Each number is 500 + 40 x the weight over the matrix's rms, rounded and kept within 0 to 999. Layers, rows and columns count from 0. Numbers have three digits each.

# down: layer 2 MLP down (transposed), 2048x768, rms 0.0249, rows 2007-2047, columns 0-63
# gate: layer 2 MLP gate, 2048x768, rms 0.0267, rows 2008-2047, columns 0-63
# up: layer 2 MLP up, 2048x768, rms 0.0256, rows 2008-2047, columns 0-63
down2007:523494555490425541497500512567441500497561476539556509504479495509583488498523494513431495445474488469554473508446401529493563474555486520519524478525607487523469546494484474524496510520557551
gate2008:548505525456466509505537532507443558528536490479507531468548492504551459519506514525485506499412480503555505431489453502491568483476495424557524516533482492415532508584504493479480543496460531
up2008:503507540489520452500501490565441499501491510554468500480445529518455474540554446549458467499513492521591484487471486425485530473443503554502491457553531441502470440541502472527437555501491533
down2008:463503474530484522412536523471474463466574452486558575453496446502432468478519486522520488469439461486507495454476494531496525500520507407521561491539575467493568481506505469494462507458540504
gate2009:427498612445465514480535543504462498499493534524424538495525468555520455488461482536475477494568467494492455498467493541498523534490512522540434509549509504521459512548473457433484507504469467
up2009:522526466474513509514506430592480546528517474483565476526496503462523552476492443493566535517481497484524488530499537448506455496465463520493550458568521509435510486453416493499463487511561522
down2009:468461486448469417540488468484499499514469427466533513487525443567568470497497509467485565499438511527579500492509575471453541532449521539456510503553544467530553500514477511587532509545516534
gate2010:534485490455458470521507509518550524443472494499418481496460520527517476538455425457556481442453499497565440419547462469497537554474522481496513406542482458546527488522499440470586608516507502
up2010:447529457609471510456536551473542545482523502476533505442481540477430533578494483590475515513477553555509516525509433472548530519482443490488534513518444493450542545463417554439536498468528492
down2010:507506399448533494481550533491558540508580436457541436437488522504515420528484485415508483465480451507380535430430612505493541459489425578522530483497459480547513470518570526426459579536523473
gate2011:584475566487433462569543511534506514511467436527462447543465477520489488504478484528554427523514404529420466498511504471452522461495553524497488520417480509548432536472464480530473537605488484
up2011:458469495558536543476512460511607502471541525531463556457501558457470452524479510513423477423515552498530495493554504526524500522546452531516555474560467524524468511533474528495497442494516536
down2011:511498566532441541540528521495540487483485509487477454489539517474509579520466450505573470465438449495489543459434498562447451409548571479466537469461462552417471539546509483540514567567416549
gate2012:459531497467459508454463452454499523489483525481460572532498582480493466492482465442501523411519488517499529491514460480480492515469473531528564489530578574389457547499589502479541516487466522
up2012:541513547476490498442416449555459461519501326477535483387602523505548487532464461492510517601545458500512513560512506478462501504463513476569457524422421546588509517594457456563455449524500516
down2012:442469467463514504479511460466547539478528583508445552568441513439468489491518514446437523379460520426490537462462477437554522482488438521454539462498535504465486520489561521447525525462522501
gate2013:495512534527593442512497555444530534505493468491500548526477474559564547484459493505384486409541562415438530545552481466544514520478490474487501529546452469432489492471481474487446497446602501
up2013:536550514502469472510472460565500489471462486523500479485537533489481446478519488517545521607447420525529431508449543569469501491478517517498461504496545495494554495453519510491550569495466495
down2013:497470446526592457517484544493515485493488504486523539561475459519513552497514500477468496504487534495477510503492472476544496501503493538464491520507498509475451500467567545493492484485548484
gate2014:557511500481462467456497485536561433566453433430486474483482466477495466533484478458550530488444491414497549598560518423539554490476426536557454522551597472512522497564466458442480445485533496
up2014:501478450405461534457508553511557528506488514478534475485444572494448470575501577480473454531600463524441561564515473440504474552523562531482551552497543461487564558479464513498479517485502488
down2014:538502567509507465568474463474490470393508510504475560477528526526519480497499508444455432468512454522558463452492501424430426541478483562467605452542530520498522448530512492568508513520485532
gate2015:479533453470527492461532472539472476497469466471468519440474428503516468541509508502505463438490503531506537505498536458446572509463462566441445486535541423486519504488546418541507521456457484
up2015:486441572476498526453459514460484518564473576533509466449387497470504528505525560467505469484483458516529469513536580506497568504441475439457488545499497509492474511494474421478471458559472557
down2015:486480486564510529468477506494505515509518461484513486454541480525570432523476499468509513407551471490499508466499495592520521504423450551498517451474471479485498487513546480524505513523514542
gate2016:527518551497472494540496486558532520449465432503480555487495461548428529459447445465485453519481406455482498472504514476549469542474536509500503502551471478521540463474459544471462536482394549
up2016:511525474513485460444537540451504501474521578415486467443492463500480442541524552450500467464534555484565582565490575545489492436455468515566562498436496471484527534553496531513524487537513473
down2016:527474548573553530535476515457530478428483496517477551522523475577406460500485515434441530452477537456436515559461527494496502502475602563474481482493446528536489531508495499498552552501549572
gate2017:486479452487496471440470534498568464531528508461520466594489435495434511414521495444545564500489556516544474474500513453519484556561541480519522450488510443486456476470489501450492498553480424
up2017:475533480479537430491467474452501502537498510497440557409488564486463480507497492485485452492504512462488562599483500471493532483422485513480470515444438542460569501518554489481461512454526481
down2017:536485444460552495605526442499645543491486506487454503529463549540504515520492475494480504562537537560514456478463484445505501562541567492468438566458543530556486485477539549452500474499457501
gate2018:508515549484478505454501548507430484509546508527486458467486427564432475504472456452508479495513457494467573569541517541506487512494421488476469536505500492537528518443504478446488531396504487
up2018:557459527495442445464486500517489567454507487490497480484534509572599483545530538460507464571481445455484530471508548565509476524467449435453605486518484519546513443515549488464478477481452473
down2018:515560521460558491608544558503444488399492539532477487483488473510475570564508481465502498479512434407492505467536552504518471460502474509589515432468596458470489503496497458462512442546506473
gate2019:482528497598571403468545484535418527494548488455500562491550517475534479493530520495478445505503507547555443511473528550533463494522477520436515495492512470533536513441563480472581466492473521
up2019:487493468473545512460514458511527492470480523507478507500499464482449515477527536467514516520483494492465475457503527558490567491521461503572493468477502516505419417519458498498432552479487515
down2019:502472476540483449449509536440479499504545467441485474402520498565514485491491573513541547518479470557554527499441508555500510572542499501499546517458574441459446545509528437541494470503524527
gate2020:447484455516553480521483460483435476575482497519558482490588500526462458494510520494514520497521458484472455445482512499523490552501526518449514496542483532536489497494510522491512444538539563
up2020:535527534522463452459483462462485543524507440491488542524494493426511560519463513464467456483507512417511532568567491436495491479446494503479573515470499495579514517601446563500491510575462506
down2020:479468517515513465519561478555464441410435561551569565422568456534541500512533519516522519418559462453539452437516530489430586553446543521513449468477512534543515456491461493379461497499456592
gate2021:453496497533510488511547513577448484496503517408565466529495537507525534516461510533544492441540516556454497600483423516494511477535580497471516507491550448576465512562527454529517441480524484
up2021:496527503506523448496560509561523557525518450508542479465440504541485475507520523536493515499500580455551629468480499502507470475487468457487540505462435518607553443580437495500437468569451537
down2021:448552376566510505509445511473526573524500451521472562544493527512538464534508414500512447606464489569504354541415457411500426499549457567593484502576521553480511479538494571502489495446482552
gate2022:466526528469506588482512537468596473545577488554437515516480463595520494562474573521509520532482477531370549469496506489532552490465519446585492486463485444543474446496506557514440526473512459
up2022:536459551435550505497485500492545504526479424497527530506499483526497478514557576546539491490477499434549518513482464511505546488475439498559609501488450525496541481525475485516492482438475512
down2022:487548457535517490512435493495575420575540414511541360510445570499500470524495496552470547485544503505443551504499522489537486550547450465497445531468452529487430498502499494518484500503580446
gate2023:519521488601430500507541520496466490523475497464538541492447492513491494551484424491522501539512521527520536495469503538487505442525455530492458484413487453527575478608437539509519519499543526
up2023:597430521394534541465511479540500485509501516549503537539483526511497445502528565479416490468406487526508587468539525495518453478481437601517504489468520456449446490588523445488491417449493540
down2023:497523604463463473519456463470492465430419569560431500455470527536429509514438517501525528487561514488457520445566549484531591565528551442475487598481491535486535510442481579529494536475539476
gate2024:453509556521576493572558508461479529522514502490500442550437468513425475576483476466496484476476558480509470517492437507506499510552520511517554548450452547546493456451546524468449527558439519
up2024:527512549486462523480507573502481568473415521502460504486433520456523518525502503451551491479516482512545428491588447499442486522488497488583506511522535545473451473498473529471473516531512565
down2024:509460478517520496466532516502518420478532571461491472513509449516526528567539523433428494477533467514501491499496454505512459469462516516510493471519442514580425434520556500431534430504486514
gate2025:441524516430438505451479494512409497526557508449534556585567446482511497509492443508447451513526445544506465437450547490482516529476549538482524551470517460474511489489529509476448524440535531
up2025:554469478496496523502559521561600529591528481493493471447531509536524472496546506490503508568478513487417533496492534486473457534494500535526521491499567463496514591578489474561520548494449532
down2025:499510496522526490520513469488554554519481494436517517471491514528490451566497533489503520458517502454539554521497521557500515403550457426469521479466466496462551494454537481499558535558510539
gate2026:528485477427469437533466461501520531500448521523481449468560516481459500489520521537549482507502489557579477470474515475556497389472498520519480530415544500460506521495472500496465477525491552
up2026:431542483514518519541480601511455535512493468441496479476495414482550508455552542453452563488511527526511494538466487511484539445529466562517529516532526522507498523528618524464500472502502501
down2026:467498474431414501502514530472475533485485541501529468461476538477543516482518524421469530503423494454537469522532487431525549521480512549435563531526516567447421500492530460473462483470465465
gate2027:529476565497505473556519507465545489483555562576589498471564495480530491551450476585507536470546516461493503549551530487554486512493548476574495484463461482561492482466491479517507493532422552
up2027:450516441504546537580527508541573632455507528535485474516554420559598466492525498528471526499561545543505498524496518567452537457500480508465511473513541534501496484458528503518463530466493467
down2027:500580497490528539396479435487567484523496473490441465526510556533444479475465524488512478451551555485437454466432479476484491474463450478501467545513506529493530597556419479518468489456554543
gate2028:515474555409527483422460450487457482518521457474493513446542485486579491479513501544419384474575453484491423489567553529514557534543535387523518492527506496478478531546522471479503437557512578
up2028:584496458429521476439492452532499492432451514563524510480488535460546500441456531534490493474581440518476421492527498418500501487580496531520617467513521547475410505543558468454496529535514590
down2028:548480477468528465480482488496531531489454470530491535479477486398487502499524516499492542464500508550535556538462462457519521509508507540519531472447527576436477526527474488511565478535492499
gate2029:494501461511527477491458549522515463487586558471511545470499526490452482494480452567499408530513495516507489543544492477523484468494449500442474487509520485474563469581536588522498521481507560
up2029:526527517493498505509482565569513432502494427581481456567491532506504479506514433535471409502508437449521553526536601470524531515472463460500545439469487515505528534478535508402582554467482483
down2029:447486456471519515516516492474462461441583424485500422474493475526531596530546518542490488529449526527500480530458523448526511489553459518558543439415506491478538517521455521513500581524495498
gate2030:474517553483454558438531546449502460528484509460497550478449510447527488471490475515509511546526458456508484498460510515461443522484545464544504547520521478471540499474486558505540496469478513
up2030:500519499435476513457373544556511447462499522549515443495511418462489481478446538522493485506487607463527494552565458435483461483500577453472494450557458559433450530451522434503506469556549493
down2030:453549409455538540494541579498507545503530479509469450525543450459501482531548490409489460514515519533488517566482502483428518526520480457481463513476460527533485526548534443512471559482440466
gate2031:535414504493460500471475452519476522529549386480516500491498441534461506501459435531483486492500465457413567426503467423537414493507511554605499556548539592516473524478444512553523548540428501
up2031:442477465450444557473555522433527511522415509477515477503480538518470522459475520538492510435477447513505510501504460529559519469460541475540488404523484451487439513498528491448532527465485458
down2031:485454576516537514545555549470469510525592538482487468517462468495526469578485482518444430455525543513560540479497521541489632494480474500504482489536420509424469525499475459479548495557511507
gate2032:525466495496492482406451494485502466475441478519490522568499507590448529539536466528497485495484452493571456551502469525482526553496486422565499518462550546549549471463455560495478545567442595
up2032:418465504540482506545548454561410486506478572513490453460564465492538438483516544515455588498487572439496476519446540517529478483557407512482534523498491475445491509525490484477457454464528484
down2032:488508491477468466421532511522480515508569525552408448480499509457436464499467490515504505465486555490372525539509547456351412512568492540388503458582470483507509510484509527496459455526500556
gate2033:514478543489548500494505534486509415478513508396578502443502497446483456508510530521550448495478482493518476529511458546508473535539498480593474492536478550542525497508503482430567522461567567
up2033:529451475499522499519527438504485518486494489560528493566520515523473527490438477465527535498539462560472483517513492491496513495497557547443521474422521535563458511566562498455565537504477449
down2033:490518475513479486448477511448509501547491545455482491445548542550552592504496466552479564498561484567468516511509441459495512524497520447489503438509527489525409529567494441517469489533507544
gate2034:407497463497487600450517498467479532486591487460538518476465518535521494537489537484473460575559476598430458512550517421396455501519534573569446491489469439463523538463473476492516482487539498
up2034:489503504574521446533503512429542565497494505490549496501447502525475510532481479533611463435523549488478544512504512487424541509480458507482431514495507521568459530475521494510507502491529531
down2034:505452473483483525574506429516492528488565521507432508496545466545544464527488479483555484521494546482561504527571467405494534479513400539538470538518529471477484491458582533575449465468564543
gate2035:586509504482443453562529507439547584507512500501471478477479454512489482522489479511489535466440507439495505389473560483519501511456509509500540545470461495469473523470519552473547514538431482
up2035:408545488463409497448516468539506482492447524467479489435520435468542504506494533494529447579493522502557471511494488529539501598446491468492500490511482495519430488483532542474561528516497495
down2035:516464433395555534497544566510587502485416469556420522427486506512511481510486480489461458520520437498513481449456492460470450519510567516513509438438547563485491551439498572467539514547556544
gate2036:490483502458447569507502523496465530537540439468465456421511515438421539572440465410476486528514462535522489494477455531433520482443461521474409583526509466518445514577440455514541543552511527
up2036:509560507505508509485509487535508508548555473505484525379495569462410551516493510491465435504491537460480447568392523536539531506539468484485509553535485580548495443487514504464442482548423562
down2036:500524506457498504511492528466513454489509486471555544447505467485467532441523527478486532523581498448521468470536514496407537423499504505492470516506465470529479502518503511468513505487477502
gate2037:459554495436502536487505542478508492528506507520472480568498481533552522524511552490400497499453489499522565495522425499480504495500467453382522489536529494477563455464451446559500593434462503
up2037:540447507473537437476563477507447561562488566506509496586582475483503504456470496507510536472509483482405475542513515513522432448531516477474399499523499556448436539494459530504559468453468474
down2037:424508505540495622475501488491517589493492489486462512469529478439421429556554437464539428498536521532482524504519491493513636571476485550524542469488484485491450549472548520477479532486490492
gate2038:529529562531466466495515467459544549538526505524498495393467488483441520490413573366449419491497489490493472464502530498484458517529520541461535562534485455504525522529504498524438498397433475
up2038:539551477557476494525488476455505551549492498560486473516547434509491504433464537510486576493426494494426536578483405457542531445592487580464451464479525425516537478515530515482369479503451554
down2038:510509496534527432555458506494459497509503577530438516555534476550551512509456550430533563456531514522575532596492482572523443488551506498542503511506488482531495434484427471493500541522516514
gate2039:544388532478474467504549444506533476502511509448484538466480423555484516479489582506539510553488454467480590522489572502511430503537489519465539541468528438507517503505494484423466558415464522
up2039:506431495492519605487486474494499469439552533499533486473462558448493544543513485468560528450505497470488525545539487459473473516455463410460503452452505498471491514563537538583440497503505496
down2039:514550529590429486568498537507503559554486506510511460511555542552475477486536487481467459497439507592456541463473505506557522494539506457469587411526527563508514520477524441512489453475478576
gate2040:505496534470527534490450475534548454446475452431492496453508530383560540469455472512479436421502465495448503472501427503472464541547546486517459525483422390467505583482500439470508497448518482
up2040:532508548446506479509462499444518501582462519572510487495549454524537517457520524526525503573524451498600535534429505516491538474485463591521518498451471461537493438469510461504467601540460505
down2040:534525490521501519535544475519534553463436461541505508535500459478512465414499554500493523537461547541479513589509501499608591483509525486464491491514520527478527497512470550518488470566469483
gate2041:549538529400496430526475473457473493525515488480516479465594464498506538550513500453501513446559500503507508482533571600482474505517547450542500547523475537521540537492483490469487450519499543
up2041:468429525557498547485477547499460544457477463501455435502478430524516466577553471509505527486553530441568397482481453466514469491473495528484497499535498569456531491541440501493488506511464457
down2041:482561484589480476510543561595559507472561463470495472509465547452529489531491502524412506389463511472540540474531499483488480512467482507504490494463552433472487480485537558487381566554475486
gate2042:541542497509453522432546485484517494494518473503505492561538448634428463511510503541533541497546521503515485474558443529538447499503458506579511623497503528474543467463518542511529516537511566
up2042:573557489519528519494448473472451468448502486501500559530521475426494538555500474536509460453487497474518540503481438517508527532492576556468532554509461454482470485476427511498512475563522455
down2042:480555538502455504497560536496459551445482459546516526435447488437465481552533507543439542507451536514517476521469483463559449583444492517520495441502503478464449490597476597497517458506542516
gate2043:484529501424499527498513490487485454469446488574435518502541510507473534474491472525407538442477485543534478513625502478413478532493536528467447547510550446545503447500461528463454538513415568
up2043:545492462395477478526525486514502480496480495478448495443509481485476500439480532545518525465428458501543477430463492508475487517551505460500518473514532515526489492476444562471471541498522611
down2043:597544487523508466505447471555499565519449483469458482551534481459510464507517529550512518484511525487523512521398464527518494413481542452507483451480537445485464531532519520548523502489549498
gate2044:482523521516437535487457496571500429547550533537478488467431506442541461487500461412491442461504515580508560519489525565448534459520514449416486536611471529482493502480525480582545511495488529
up2044:561499440450482498500379483454488452477517522488478502531534536398526476483460502503466493434532470490577485509516470472521483500484442563445562478518513588456562505506579459519452482541469510
down2044:522517524475471458506434528523491459505515452534549468438505494518480542450534479460540541530540518559565472506493483474454414475448504514542562517480524472561489487514465432487496485430516521
gate2045:547509547538504462535505542550475530558506499485498525514493442489508463522495537516545557474447530497573494478491464501465486495466512533560512497530534552538502466443452486440503539590487553
up2045:507535473504479502521521484426485485494430590440530459503600471543495556548432393510491569425478522403517508501421412567524527460527445535507454503520432554458537497524526535509530495452494453
down2045:455467555489483474497534459483583517470507584508515456511605552585541435515555523548479473535498548492536470520537497456473472563550465491477507473567558494468528532484476526585448579489512475
gate2046:588417516522582498475498449552515489505467530422498466519428477447492507586518540469490575503519559499492494502478479454426530502493526547493495527470536530424548496459556378546462515521461483
up2046:404495562528536538483455516503464475550459497594458562494509536460495437436488546569460493503493499548409559546414506505525463514561471467528506487429530500466519586497548458526440431438498549
down2046:429489504441472574534504526545516501477500559565477532389490513490490529490494539518535421620477506491483524431448559558487481501520472449435504520506479476530449567517487540557435511520476510
gate2047:469553491462493475432489456480491547537577403484516492475524466503546516506583505511525537454519518539503553471461517527496487589449542546460546519577497476496534477491506484477430505473531512
up2047:539426445457507479421450490466457513571505502554526468529455543440501553499463506482483542435463507533460499493456626523479437520553520527483549465559463511480550502471584517623473454532524560
down2047:501478561493453513513459470486514414449484566557514499527456470510467415410481456522448486559543456451533540494582515470465452566481446476503536486462508574500488500535425467556520472474550511